Weights of a small transformer language model.
Architecture: LayerNorm before each block, rotary positions, biases, untied embeddings, normalized queries and keys, local attention windows, capped logits.
Each number is 128 + 24 x the weight over its row's rms, rounded and kept within 0 to 255. Layers, rows and columns count from 0. Numbers have three digits each. The size before them is the row's rms in percent of the matrix's.

# v: layer 4 attention value, 96x96, rms 0.222, rows 70-95, columns 0-95
# o: layer 4 attention output (transposed), 96x96, rms 0.21, rows 70-95, columns 0-95
# up: layer 4 MLP up, 384x96, rms 0.23, rows 0-42, columns 0-95
# down: layer 4 MLP down (transposed), 384x96, rms 0.223, rows 0-42, columns 0-95
v70 113:136123181109127119117150119104135127149173130123150122125179123133133104121098109141121182141121103104171169139162129123139117144111128149115109124141122136171102142093157110121121079174123090110119079147170116078137091127140104129105169140122095109127102101171151130126154110125116094160
o70 118:107094137155115123089122124123154162112138118142124135144206115108166145129106142133076155110117105055153138128149161116148113146111108147101132147129123121106082144101127096128139131129128124081104130127166172129170108127161121144127163114115109128129106112159188138133150103126120139100
v71 104:108099138068134159125182122099124142089145137089160166116117082112124157156136137079118110099156125114118140112103167164161153141160127143142137127145124136137116048094118107145129116130106114110133140121151133137106119123149146111122139120146111140083165103147151135144157093135127096095
o71 104:117110100107116110134141129109141144138107134096173133108112131090154149142142145141144180107123142157139112106131137138141125130116105148102153139152140115081111066101126105154098150107146194143080140089116115136124131128093154103161106134110138183096151115164145155131120155161099118090
v72 109:130117121155186161149158110137160126118165119110146156112131102150121147124115172082119109135145160104136187096128130126168107117151130156152070145107132126107139082059137138111137129148128160140144109135134108153174137139139116095122110109159118137102144101148103118115127129161163132103
o72 110:135115122147159150156149124124123117144176133104149132156135126117123144133129128102154163130134159161138164105113121118100111134120097160088067153114126106076162111072158147111130125165138147128127153119102128138177159110114121123120109102104115157113146107114078140094082179149150129099
v73 128:132099163152121145151146078117095149113089158111182108161152152123139146077186127165108166181106125142124089138141111119141119150116146140126111130158102112145101127108137167096112111131129113101106173114105132116130125143147142125114130127086147132104089139132125107161141123109098171098
o73 132:141115133148147139129128096092135162130122144106170136146151155130107145112142117126103140207110096114129137129134145129113123155100147135095139113140138119143111120137170159052117066094094117113125098091114131128080064141165118157131111146114161141130121149169137124129131132132126124152
v74 100:099133162174129127102092145163132101141079145132112103151106169098141115127104098160159142141113124161118117148132091129108149088091112144098145117122128097114154157133136152140150118139088113131135129088128130113131106132125129171145174109094120136105122136077151156151102167168078106146
o74 105:121158155115146106145094115146142125118098122174089119108098133178111102116110105131131135154135084099146111129090134128118150126137173113151126109143133198152129162124137108178111099119098111144150095147172130135108078154112135106110148118132144115103119129144201138148136105121120097134
v75 114:142124123107095125109170107138124116111079138147111080156066154143131106112112124157131165182114116158142086155108101142111154128132116159109150132110134110114123169155135104127168157139124147120145153125148117122118126125110141175122081131104133147173112107112133117131143184110075109156
o75 108:136167120137113123116150098154142142100104106159103118100110125190110134127102138138091095183121103132141082133109131103147126116121166109150117139125123133172088150156127084114135133142131141119162116141135091147076116126166141156118104095134154109164112118137175146145170116103101089133
v76 116:120083093140142101118121133125158185136164117156149166129154162126156148158116125099087162129170132112143139105141147128144156149127161079134134116118138115094140112124115105133102142118122116148125103159120135115126130161150137107080172093145113114096145125137118077141082095118183109155
o76 117:124065123129113121165119141126129161166139131104116137130126145137164126158112133112142171116123148132133185123165159137066136158138104084116137143119144093079185149102150125127118179128124115152094104154116125098118129117125133112115125110107111118100182112112093108119120136124137095171
v77 115:139105104125151149141097155121139110094108120135161124166120159146161121132136126101201162138121146156107112150127127108111134089130091192107106141116142128127141126171162113126118096140105133134126145134093171138173146122112152134109126108149095109135096133106119181080107157110089136153
o77 118:141137128077139153138109161140150120092131155149105168131095147156096098128121109112150159151099116106104099103108143105156122104102117107144153129132181144160148135159148132132123098144127130144137157153126161180110123124114146125079114089187121102117101125146138127068119143077112129124
v78 104:098125152121108115130122098124127125110119133116155155124132096114113151106128103140148107114100133126087133110125131140162140148092067123077121115148093123151119100101124113131121105069079129177155108168148133130138133139162145135194130163192110120103134172136137132106146094135142152122
o78 104:133114139129114086114125097109118141111077106142184141175123132113139139089115103153178150108096129158090129155124077154171141150108101149105147104103116110096122126097147099160106133097104140167110135164135139149146136113120131136156120152167145116109148151117147166102107148151139141090
v79 122:122173120152117155105116122153136156130134134127124140146059156112066141137136133146143104111120127136121124160103099086129101150104144110108147131140096131126198106096110140157134121092089128125133152097112134112158094166145171146119146112149146124081106139164117163161135134158133146099
o79 124:141152101136128089115135093124140126116114144140094144121073144140064137123139100174133122118141154156107139143143129127097133155105162130099106111126126152139174137065132142195107108088096120146133141105124137114124121146114144146091115143135194109098119113147111152174110127129160137133
v80 115:097103159170143124142097132143126149140120149089157118136158112141154136134148134168124138110103124126093083090115153085126132121082093183091173115129148137132096115145116127106137141144148127178155093129115120096121112108147147081129157155085147107105123148074147147155123125120111145109
o80 117:122132150107175123145095133128103136126138112113142131157143113141131101122157111103163126114109108103093116107120124104125163132095129153101200132101184133147136108118110115086119151120117116149132088115159109111120092141135134102159139181134133132091142161094221140123138135135129121116
v81 101:130148117113147134123209153122131078122090133096095094168114111131103098103122113101105141140124159154116166132137096130086146063129116128166126101133122141114151110097143092111124076179144162116123120135121118129123124160111130129123145110139137119157144139176143153136138138136083119112
o81 106:112146137141123157123155142144122077134102125144094110143129111141111132113149153138072175115122113173125126101123123091123117125133133148175128085187135157097109106109112098139110107151138148103148152130170126163127114167127115130105165087110150130177104168160132117131130104128081121094
v82 116:113127107103175121133150136181162139087104111091080087122143095099154151116096161107169142096142138135115133153111133105151150084109114116104143137105130121112164108143109125145149163146129109136110161107139128154123120093161121109084113133121119133100114133067130128162149137167151164107
o82 117:131133127097158082151124128155126170110109093103119106102094127111113128105114159108185169169178159168151102131091117100096119091094135112154130133130154129148176108145128113140123147144141109159120146094146100147096122117139136088115123140130130166087092149107150149133143136137142137095
v83 093:158160094080168172108176121102134150105118097132145136121144107090122147114099131081174083099140130134141154120116153131120098105183103122156105126124116160130090123144164162133106143145161145092124108126139136174115119105125127077125098143110121147110130117116123163096129104127109146119
o83 096:116152107084130129105140144113160112152135127113186106145112129078119135125109167123158151120138137132107103094135123122134129092109070158155127135146119141136129127153129167119131148166173167115108154088101143140162148145102129113102111149093113190107110117127121134085136129135078173129
v84 116:111126089110119127130143138129093097122100118107093149166104105123109135115158140087101150121162126135097129167107119097175142166117167084109135114156200129096181090123103131149096127127136117123134146122119148124160111140126130145117112108135178119118180126156143141142111119136116125076
o84 119:137138137135106113137142139152123103139115162106090131105102135105147144150157119125122136102148153172117150130099101122153156109116159089094153117188175121120151077151110099154064126106139156139152127101143121130117117130145119123111100111137184138121158136140064139179113104141131114121
v85 123:124163125157153130122114113121141129147103150131113151141100132133132138111160151203116150113080110103117106091138090126139118089125146126108133127092093138173141143081136155113124132096125171134155080158116159107122117137113179101145161093135175154096133110114135124141121110127107100167
o85 125:136143132122119129122146104116157111121114157130086118167125131135139151120198140168118105133100106086110132139147108134112131106150145159107125097080145128147151165069140121103139133111101096117122099110119137136160143155115109136145137099096145140109184154113211139114112106144139100144
v86 125:111073132144126140153141131127156129080148133076100170131126128096134128157140116096107095156102154139130137129130136133074092139195121174114079146125130136108130116128146130133102068123099154128126176123116116155134160150147109086098121119181120131141111124125117143123121104119123163132
o86 123:122096133138127147166133182111112128125137134102160160143084162089101106138134121138135162151066110156128094117119143108092097158159097158111110126137122118095137108136149167112131073157151148134157179141099121134153126144135124103113152138151109120128118111118091125127102162098088142163
v87 105:151089117118141147121098133105165154110146077155109103130142180129124146136095091124107082140151133131140124140149136097111159093124108131138161141188083122131122126153131194120108126185127120107127115120116090127105149158158111151122128148131145119118115119133132120116133096166127143062
o87 106:148113110138157138152134139126145140114142096146169146144157136121086133141103092133146130146133063099128125118122164134048135135141114125141115130202074141122158148113130166121091149135163116132157128132157143120099134123101140112126125160115141117115096110134097083107168089144117137127
v88 111:133088114133153097163128118162100110179136123120074125145154116166127131100154157125123128127145117130137129156131122072162129131119140114097098129141152138141117168134089128106077123128179133116118124129085103129142104129106080151147109142117154123138154180197114122128085115139137121104
o88 110:132103133180137142142116123152099105140173142117103128150185117112147143151143129121117093111155143165118172144110121115151147109140106121081115137143114123155128143151113158106085128148111094124175114114092118130132099120148075128121141116153131119160134163124050105131121081100155148136
v89 123:139165157143150100107159117140139112117108111131115152104108148159105141139156140106171100103118134142143129116104110126142081195124110168087107125105105114159147141111102109137105167165131144147137119148126148152098122090146124111098136128124102137118105179156129149091150122131051106125
o89 126:120170156101135099090140133122138102135168130098100167095117132133112127130119126144149086131129154143129135112084109130147095169116093150087109113081096138144138121105135131141121140152081145170122107125109128159155143108126132172109141139150158163095111148156152161084183114118090134123
v90 113:118117140093141125144159116128173113133109152110123143097094070115123145136092185128099138141147116103119116134098173124145112135165177086119101139168163146125146107119091114156133102159102088117126129122130112133117101136122104132097102155130141165142171144160115148154137108149179119102
o90 117:142127119155147086134143111136131122127103129106144129118134125094172172163127173140125117138151177151139121116124167103132131105145143112076125136140138090116117092091090104159127107128151147119134149140080066117148140128155144082117133137123117163156131149117057143163111137126150157100
v91 107:105148093181135129142162125078163111170114129144145119148155131132104145102142130150133134084154151101121140103121092136115108099129128165111151125110118118167102141193118144112156181150134152124135139115114135129120090109164123106107128137120147138086154111085127118087156123101168159155
o91 106:161115130120091127153155111086149089154133151106140121155125147178120122108133133104141092138190133093144101119145101129090091135106152161109161119105143130146134136128126168108146169126122110171117125090127102111148145115126105120098135129088129111125123133097162154055160133143144152101
v92 119:079109104158063113096114136154140136153097164105136179134118150121156125193129121108114131098148119114140161151121152134096139143134131146106079102115151130101125093067117114151130170128104152148129106151150117117099146161157121136114134129147100090141165110146126104136130141141137109158
o92 123:089115133137106107148123150171125145166110144126125156133093147144195097136108135107151102073088136170156150157104149142100122129140115124109127117154128152078146102079105117161126144135110125148104123157150114101123144147138139161138110117109116106129132086123125148138127185080124088141
v93 114:099135095134114121124139134132138107107197105166084165132096156123137124140113128115127121159153117134135133089105158151092136108115161107200148134115164134138114121162130133116101138098151109111094171129132137165099135129109112134129122137111157146129175107150129095156145076083147113106
o93 114:112103116160072139126136144133124073148152109143136124101076122133176149154138130162122146188135122142132143107160145127086116113115156112173136119120107127118112095149089149122133125132168128143154117108117142109127138115069108115158131150107101143136166110151092079152151094135112129161
v94 106:146117132145130145127148132111148137117138155128146100144106128145165118111093122153184125121104147137113141137134137118094085114118055167160106110132128122089129160165115142081179113177175147101138132179129111145123107120110144171123086125155132116113087106093134120099123145118109122130
o94 106:122112134132125158121150129109141133099139124171140134144147117181129108135107140101140106153134095109115107108104152089121095133085108139166099120124108153105137156189081156079148131145155140071179122132115113165128127170110147136095109120141154143124094136112190116108132131125120129101
v95 110:143153140123114097103169100121135131065076143141128142106083116140147132102110137138134139152146095142133127114124155143118137174128153073140128109118104114120139149109124161130091117134122147101113154118159159163117119111115159140125108151090135119148160099134119126161167148167064124070
o95 109:103188114121128081091125089138147123086086136110112101099105109119159145134124134147147141187117132156146136123081148124133110123121144100138129124149087138112122125138124137114117099113149168110123095098113127132147103140122152178155110154091142181158159131149110137142183127138082130125
up0 103:131171141106126148135123116144133136112121101120130160080119161116099135107159139132123142130096055095137139088097122117153131151138150121144149125121146183112143141150155130101112117127103117130072169167138143142076107150136126109093095090130152098143097104145129148179152137156102126132
down0 101:129126164162165096143119161127100161133101120100092101099154153140168161136125128137149106119112090138161143077131138088106137107115130104124109121215132126113145131151141150104112167106115107106122125143108098150186106129116087151139163127108149119122130117142141141115082130125100129137
up1 089:113142130122139155194113128119100132109137103146129173104109156135126151104131116145153136127098110055158161125085107130152129159165119088140126151106071150111110157107148130164093076112163140110131147140081135156124134146137159117122092134129109149137112091144121133121095111117116104130
down1 092:100119153141084089142156126174134111141137093120130181147159140145158097088141116093158105158126164132091143055176096143100102123106134113136153156134121088157085090116140105137138128141123123110107155139128143138132138120115120101149135114175119130152153131157116117126115128124114106090
up2 110:161153110131067123148184118109130110131092174144154143114123127137124124132112141108095148154129119111162123063149118124164119119104156165138148115131099167122121121092140140149160137121155163105094114142108164158120108127145108104112123094123125082150117140096151157113125078091123137095
down2 108:125165114125153092143165086107148094148103161097113083128146163157098141107133157095087102113153135101120121155147145140154153137094112130120139109126111146128101147135154082085103148137131140125189167091145128130163146122109125143147090170122117141123124106143119104128151163114098092134
up3 108:118118139157175184148121086113117114101120132107118125095098114111120121143111092145140088153151157143119165156129131155137145118076078132155126100100109139098149106111143161131149174131101124145122136083136174135102106118101128127117137104118119100162117141159157108154082128149106170115
down3 107:115164129114129095130095118136161128116149170102120109132120144143133166097125125108121149115084145243120135143083142153119135099126127138132117148113107079134152172140103131130127112131127144101122106153129139206132131116144117116130133102103133116128098156105097120139097142117108126118
up4 098:112132137113150151165097107112173085189070141176117085128118110144127120147066144119114168137126149117109122153142124134151129107130115123166144109138134146135104143145116121152125140108130106117118114165078142166136104136095121106086107117103125056103119106147146110137134125132137158125
down4 112:153114127120121110142132151175109132067120068112112163152113119100161122165104160121125104089157159131102145108157115101137125116141155141105147129147124097073114142096158164122132118156138149165117110121131117109137094136115125119151128126158145183150125138144048127131112113129131124151
up5 104:128138117124101121123117126123181112110096133155107114149141156158140098143056137138124158151146147117159108135137094127184169128139078123122090103140144158086128158141120124144086108102147145083147131144096152161127135124096124120084122130151157111117128134129157093115110095122110142176
down5 110:112116148114170094136113088102180155083115116152171110132122159097158089086174123145176113109101119097164100144127129113135153124137145127117155124117118119127155099102128119170159101176116165140180127085137124137137124115111101113157111118108157131127131105119146140136154086124138117140
up6 099:091157147155103120130101095141121100112109127118131119147140166120076127144106096141131096140122095123169108143139118132145161105096131119147074067150172174092158138140123096146131118138117133139136112152123158151135122171104114124115146132134137082109079186107147147127099125101132123158
down6 102:113197152096118100166127117120111108161125168062169130099151136115112100092135120122123169100129148111122140103159116137108121102117104123170105123082127142126143121141121107115109112126171121089134141165170144138136093108143117141167109099092150143128139113118113152111179132156149133126
up7 104:113140099158146135194125151132109137114159152147114148116129131151117094133113092121143088121125092105149094162136102142146156145099071120152104108098093183133127134129139115164114095118139079121098145153105128161145096125171117155111122124095083146137096089131126133134107134119097146144
down7 095:129088126107129090144136173156127162136173148120157140135138104108103132142159114128100115132150087141181104159127177138131135150172148098100114116136134141104133126087117169127146114152133123105118121124135087136143110110160069091117120101106133175138136113130125086173134138124118118072
up8 099:150120128135113143176086101117124082163089140157112095156106137172130125139129130113132116103125130116172066135095127120145162130159154121158110114150129129143082116126133119139135158134170140123169170106127135141122100144115144151119123111139128097060139068127146136137139166118163151124
down8 101:089105115137159136102142098145144170126118108097143129141126115085084118115165129111170111124125091135173168158123128138131110120148148133122142115135152110142143146122105139194141104174106142094120159100090113122132098141139139138108167127133148165135103141135050099118119154096118131101
up9 106:134158155138110116130106076111144137099154104105076130118145120135146124108112093170114153190088102107117156135090111117107157124152139125126130111103149139103110189125128116144155132152087141150146146133110126128112121161123129094123158138144140085123077175122162149138160162103132122102
down9 113:113146115126129153119134169121129128083142127150167148102083145111137163168090124089125162149098103174149171152128137142143128085131110142130131134119093140098144103101163140146137094119096084087115162157115157157127116116134108123083119173125085153127124119143127121148090111153155139149
up10 103:114166149108098126146104121148161118141098097111142147146085132149119092147050118117137095140130122112165139119096137101137119127151120112148160130119137153125126122134087099121137081136084141121141120140122143131047151137098177142106122142135170124106092148118151163121125169113144114125
down10 102:087147080124145124123158113148126107138137143084136112145150090086116159109117109151202160138142131116119134150154138134126120130123132156114167111099106134143146120143114091147129111126088106154143135128159137162147088142103166098184156135118090146094139128123092147107094111131160146090
up11 105:111130109076140147144149076108143123147118149099097135134136154161138101099169129113171112109125118086173114104118130126133163158141160127131119083153153174150108166087115104117111110147160112109118121083126159129086123134103137143117155147152117134100110152128155123126073165122123113154
down11 100:102108111142111145063132104150138098135109119093142151168120097093124109109151134147156134137125136136130133155149084114117185072106110119166167103091144120116160183143129127131191105120151127155140093129115122130104069134117124135140114136168102161120113132118115134126139145136134097144
up12 113:116129160124121144148086141124140097091107075161134171128127159118116144115085129156163108130121125109157153153133106129150112130118155147102098093153120138140087144139098122131158136106091085086138118155160162142159078144104128103136090148120105100138106123123144129136090165106122174161
down12 110:115137105152118115119178117119145135114117138160120120106129101137151099124139167123143128158152110099138142123102132120115197119126098132096111163087115111136174106071147079118119138112145130123152140116139162146139148160125200139077134125149134142116079149125086115131083112131115112145
up13 097:137133168101128113116109085105157126125078110147128147157093127183152114102147125146154114176118104130149099109106085128150138109129106149119102116162159128117164136130131135078126142132112120109116132155098097121069176135131113087123129101119163084098147123150160138141105154151140104147
down13 092:121147123132135130171127116125119180119136147131137154058129176124129110087137126075075156104181143185122125128138124123090112099160120131113152113125134116107133125107163146153121082108138106117135130091096130116140144126116117139119137172181099162120110136131107101147174126137135122138
up14 095:133114137103179150135115133115134106104107099083119157107105117141151151130131112128158139139135064137116127103127150100148125096136087175138135084129087141123127122120115146134141121100160094157117180116115127143133138156135151096133122148117133106129081154126146199117088118143080173116
down14 093:104129100164130116138082182155140133118095093153117103130150103123103124112101134150155113121111121126157110126112138135124077129127131174125108110128102117157159143128130146115113106154126130169130115163130134150140160101123171159124149172115092196129120107155155153082171114096089128142
up15 103:145106120127096109195124106110144140155104075091107138100086110115106117077116131117104144152133142126129151130105094135117146117131136122165136127117148148096134122168168102141154131157137181127092172127113156159147104160171119110113126106116107148114163105104132123120109174137089135146
down15 102:170127134157112095146107083117107113157103135084118166150137085153089168166119114145109116127102126085057163158117113083133130119150140149132115151144139137156161111142110161113112115126135123137103125142126116118144111107141161145113198115142139135101149150116168138090120138148118136118
up16 102:118185079119102105110090084151113158125116111122131134128115145135143131121142104154181155151118130076146122144120138151105153129114139166123145152141120129134096216131123108138127123149082086088089118157084120140167122156124136140137127137135136123136086121149162142147112125118121153125
down16 115:131128149143149127138144129125109141135118119125140115143089130142120176145117109143179130134123067103160143100062131172177151141130157136110114120119124178097061138124124168130145115143105096149116113116116129099143146105121126128151120141152067106145145147064154129134127144129118143108
up17 102:126140138173099140163144131181110092146097097161121143094137121147103131103111126132098151112106107116134132123100138167140130134128159105136138145146168171104140140125098090110128120137157103143082159117126157137121184130072111132128139115118108123103108136121155149112115116185070144090
down17 106:126148138155134140120098102152129157152068162094125110116128114118089109108091162151152127133119129091136159147136111102158175104185134150125122105130097128140081138106130146078090141136136152108109109120133139091096135127108107124126123155129084143141118121158150145112155194137170129126
up18 086:131152159138098120121127112121166125086144155115168128128096159127074133116110139162102083121156145100118105125144091102170123137100136119149153143097143137100131130102086149127157148136129149140142126135154118155145138150137144157104091063159100075138109150123118110089071147133129140112
down18 086:139089132075120100123166104134107169136118107139113105141141115150168107151120098111105149150084129139117115119135156106082156103132144129148099125167163127129135170167173123106121140090136117169127100081119088138172113133132127157122130134108125139143158108102166142119122085141116104172
up19 082:122155126148161110119111092084146150087132178115078157131097098186103148159129132145171096126155128126156112116105098123115149167132134154126122123144117139129080154107133097134125134152149142122085168155115122131136133143129166125127121110147090106108087168099139145091153142104132141098
down19 079:127117160113116054106140198103083120171166148149108098129143090139105142155130118118141117123154109122117140096137123139086153113128128115087131138149165098119134104147085108138112133090140135104140149141151151119160109122124116080148120160125110157126149149151116163143091121118143088150
up20 092:132171118127139152148064123174150138121142118135131085137111162131130134100132103147119160111143108095129139122131109166104131180123133131080162129115122168107149137130106107136136155142127140145105115119116152165174083147085148088125097148117121109079179133108145135132125121089148095100
down20 093:121142116106104130135176159150143133070128106105167128109139173125157184103111124111148122098139134169111139131141149129118156117135119098150095125172108056122165146103120111071105142109149109159125102125144116135159140157116130096079152156166128112118118140125113143136103114125117125108
up21 085:136133101084105162114095081139149132143108125171074070119117164146129085121097108110157159129153093120135081134116152153101120116122124132125132128110119180108133132126126109132154146172106103100097116141153148142133142101160130153110114174141154095123110152155168100131137115148153137110
down21 095:136113141212147131103116129106123139155125101119124116158111098121112111141153142111131127131138115089146097142118178135071136151103106134133169142138157097135133088133145153113097189085119108144121097150112155120162189104141139145152131147111115142122126103123094106115103108156142118105
up22 092:119153164127166146103073116156167110123169095156124147113117144171068124077149129093093106124153113127156124124106125130162128115125118121108169137127112170104097149159130125170105117113102093133121145149110183141110145111127134093081108084107151123156117142119114127126147137136130131130
down22 086:078119129179124103122136163061131176148130174111163116106128159183136145110111136111111122146115130150111123114130129110142174121147130111153107184127129115127144094136114073119101106150135140096167120148105101124143123111153124137115134151113127149191146100135108115093118122103144130108
up23 089:148190107099145069136108088139178082117098098163120140131108126135154123082145111130123124110110110085140093130154106151134101154115102138118128130144125162109096123165125096129140145083130174175161166122137147164141114136147111151109157129135135125148099130109130145108115111089126119123
down23 083:142120113129128137128149120102149125123165114096121136151111131109144119172162131160092151109100170195117140149113072128115126153149128135156128163170136106095138130120118149161155147074118118131105096130150071106112137132126125179125117132117103127095131151135089115102100110112173100156
up24 098:112127170185146113147122121153153094125112083155104109116122119167132152101117139140133109141110099125126167143097125104162141095116134155117104129088117129073129159143149109105144128086111139124161125114133125107141102142175157109168094106136089131144135127089135172133103069160117127144
down24 092:173118135146132127104094123105111118174141125148142138078122059150130136189130121142123127107123076094145110073155153151093164160127152133170099132099153135143081099140129126124144138113125096126139133116116119152132142146131149113137113168102102133165109136124182138110126148099136126116
up25 098:173188158096151122148140059127167128115127128105165147121124146147196098087130124130105116168095118082128103132153103116157104123133143123101165130108113117099121124131106137097136106118124137119108122093113106118141157171155132132125130126140162085139137156126123149134117164090149150130
down25 089:081136118089116124115138104109170133176130108110127131124140108146103138115099103135086142135154118111119132176094093113131156071132151129166114137085132154192142129133131088119093135120105125135164127122135140134057127145116129166137150163106143153134137125105159121153117153161120165128
up26 099:182136161124140126119108108124115117137090089121109132140077123174127112118128117147131162158159083151136135117080154111156141123123130129126131114136131178126077155102093132140159130162139112118135104111087137136064131115124156123140147118093124114117068108142138177125124134155082137111
down26 100:127122125145120119098112140112128142102096149102148133147111085158142134138114119106082160127126099172146152107186105139131100087117150135128153108163121179091134153102162098121139163119120137139126131131099131134170136141164117152120123177131123109080143127090104107161129161086143169103
up27 096:110121124144080119132094094115126112162120096104114113096111105161116093120124108136161136147153074147162112124135143112172125136109140119159125125165108153126110155147080143151150144135128114152139138091143150142071148166150109152103118065138145117130134158125140138116108087151143107186
down27 099:150151122152145105110128137116115100127169100124128066131116142114114126162112112153153148070153161143105119100130126148104124135149107134166105144115146148128139123144128117113151136141125173110133128090176132136139124100119182128132084153104073167129143139085073127107103166125170137112
up28 091:150159166096110120155109115125107091165118130117138093098090125124132074128116127136185145126146120127144085124107148142123159125091152160135162132151117170112161098156087113105140150164102155125086131110150155113128096164093114124119127137117095148122116129157154132168123089131148162146
down28 095:143088139138118146107105126129150136133140163123118154084086092106113134182125145098117094118147139164098115174137154171185120125131142100152150113146117096162099104092171109136117144161157145102127144111137145122112111148131099141135132129184109082162148135114126146123093119135123111092
up29 094:120120112167138157127141113132094159091129085108183136076101127145150111115087127092136132130128123133120103163123146113167153164148123079139155080138102145118117114136080114173154102160121143130125111136130152140102126154136162133110119160089105089149095104144160127122090124115111149109
down29 099:130171111134169090079140176149096113103142136137160176095108113101097169132081116119122111117124143145135146169145180113154107141141128115106131142127118130121115105105127155179145117104140151108149165087078157081142107146136109126171113122120150149106135114134140127132136122112106122099
up30 088:162125187129132179097175099108116099099117153121107118146137128153114121148075129110110124124119147100142122108125101157153142121085129134177114114138089085127111135148132160142129161159155151108138133117073154139139140118170145114116112103133100120126112129142142138152085135186117161153
down30 100:135092131169133124151101163169145148141148119092127124120129121093167171118126143128120141103136157228133117117119092126082120141163114131079121130147144120122125105109138130135122114150129084143132090112138120118134130154138118148113143118158132150135110165115054148123091129086129131125
up31 095:150163122175115117157103156113129153132145141138115141136086129141143070104143123133135152155117120099119098066125105098126105124151178090156128133150096147139146122144085097133130137183142115103076109113136161113122142175117099147088118108155122110126128120093173135153145131125119114133
down31 103:138106096133122134147107156139169136139150128157152097127128073103092147150132099137129104163085105100107124116151132108132136102079154139112159153134125110125126134091135091119103139143131108120162180116099138070111122137182134139119156152143162153171124090117120144173099159129113143142
up32 105:140167113127106182132096099121140133134104135090079138119125136131098134126091085200109114168121114143113130120126115110145119132152134083112126146166130150138119102113101124161149134132128103146113131133091136125105106119172120132054107137149102107149158126154152109175105150102120138164
down32 099:130127129146138163116110173139066096183114105156128116113122129154105126144120106169097139109108125146128157122138142110149114173118143113134139164133114152082123132147112151140109131101136133148154135120167109137085146120099129116120112114135109129058146155106201131091103130098152097112
up33 110:145121115076164139141117108137199139113130104106066162091154163166113127130111111162151075147175128115146107116114107141134139135154128154125110113107088135120155137138112142118159145125125106148143114102099099142175078134145141114105118108167133100135127129151136169132114147094124110130
down33 112:132150137099102143093066099144118152147104127097122117136149134161139146166124146139171102123127131099083116144139133113101093109107131168118126133145120123157154151137120153080118112157141096115121136160154136117141116113123104092105105166119105126143124147186182153163175099121100099115
up34 114:159124136123131147116102110135139119112083111099131127131112154168092094093120113144176074171139112090130102138133102141123155112119136148091106130134146127149164137164102117099171119083100105140093147165137115173145134152136152115160133104148117136125079105131147171124102167118112143153
down34 113:128141144110063133139110164113157132138091123134137136119136125126078125113146096113133150141137118124137139081156146163123122110107108143110084132084109217130169106126140141146118143149140123090129131125127086119131190106132122106105157111094170131108140139134145141145151165093150149121
up35 090:122124129153130168148127158125129145128131097161107152150167137146127129124099132143168117158140096120129104120113139156125163096119103099150138167130105135091136174121136181154147123110133122097055140118105128105153110135125135092127123153131075122129093171103126126106161118114088147187
down35 090:117148114122148105137157109177154121142100145121106118088102113123098148115129110165142134079137136093147134123087112098127068100142149153095096145100142090143154098112121127121145112147128147144145116133157111119089087144087141122138131130146154119157141125196150138129145118179141111175
up36 096:157110161118132164117149124122178112125080146131118101107133150158110091070150114149120115146131104091137080114094115112125134123152154137135136099133138138130125121129096111170134127154174144123104119131146061159166123163174149127124086103129117143124111099122149187154125131116100118124
down36 095:162117131134166117128135161093134092151140115159159132120150082142138108141137075149088116098097158161128132165091135108096132147107127129135136135095130169118177113155112125139127162118165103142122143128166135117144118121147113149123094110114119078149151144115101117145152073124073160106
up37 107:135150156167127173170137108114119107144143124171133140125171131137104144131104138148152125146139118117122115090103089130119136132154104131123115128149122152098104136108134101171096112153104156106127129128113114183170118162175112060066127125095113081158099143120139138111116127110127159134
down37 098:115143141113078113129169090145132112116167119143140139145151078127127105159129087107120116137104161109131140115119113137111138156150123152203114130126174124120139124133134112130138071158131174169161196092162111121121106098117133136117110117097119117103124128154118153089132112124111098143
up38 091:163122130090136094149136088156157118103109102118158066103131128164081113142138127106153116193119135138166168098118141147115152151112124105126134097129093139155132127152112145125137135101099115133117119174099117136115108155153138120130092124185143080159151119132121127128149165096116104125
down38 090:123147114091135161079137106090090132135173125110113106139129056135097099148149120157137137151110140080169173102167122104101126098138149127134146122162135122120107123158125121067153115116117152132127115142116135092146153132120131150135120148162100125150113127146165105162130164163118099143
up39 106:183132115129145123127147102099178116074122105084155138078102168173141116126096113156114095168152118100132114161087100129145151113115163137128146157143163154134154155133110132138104101099149126096140086118125121130127131124144145101108157119130146057124117128124139142131158144113148134115
down39 099:109118108077150144143135140129135133165145087165125125102083151146134123132145107133116134172159142128130151158136127164117108101127132119181098120156128148118141090141157077095118163155112106088136145086157143171140132134112109139157136114099092160111123091166114099110134100092158149114
up40 111:139156135105139114142107138111162136128132071176123143118066150138189100112141144136126163154153131084164071100061105126132149136116139123122115128102148157131088118117123087105129145116172122127131146132144130159135112157108149131147098123150156132111098096137130119137090137117141157132
down40 111:149101145131078153135132139179115122122106141117156188185100107167108081140091167100103124137147102071151136171120140116140136100109136178122116119112124144149139097130125123111116145077127172128116102157145148145147146126106114150130145138101150117138133102126136130127081143111127097128
up41 100:142178126149142135104138113135126147141146102115101130133137128133132102131136076123085136132159066089117123127142158109136145145086140133143169108101098163132125136131119092116113105136058161130092136171123125148137124107108116161127142086157150159133116122128155187129077123153155145133
down41 097:137183141081117161111179104133154138112140111094164127136122119103112115155143151096127139109165145134133083111162132155124118124118064148172155110162122122133142103104162078109091142138131129120132111101108119158158114113100086195134130127135137121091112123126125102135146143123152124147
up42 082:135125135106145133089111081162194108139176125130146127159160129155172121110161130139096156142126136087127103084127145194126123172166148124130134106153125133133121136146126124109107074134145131133108143120109156156131124189108125106119096137114109137102111139112126135128146127073109135100
down42 073:143150142118155126130135138081116160132121094130108134114121126084100125128076123135166102120164127147111133185115120115126113135077115089150166138126121066150140128103133092156153135102143149169114185132172141119156111131105093143112119148170117139129147153107127119153111111140112104081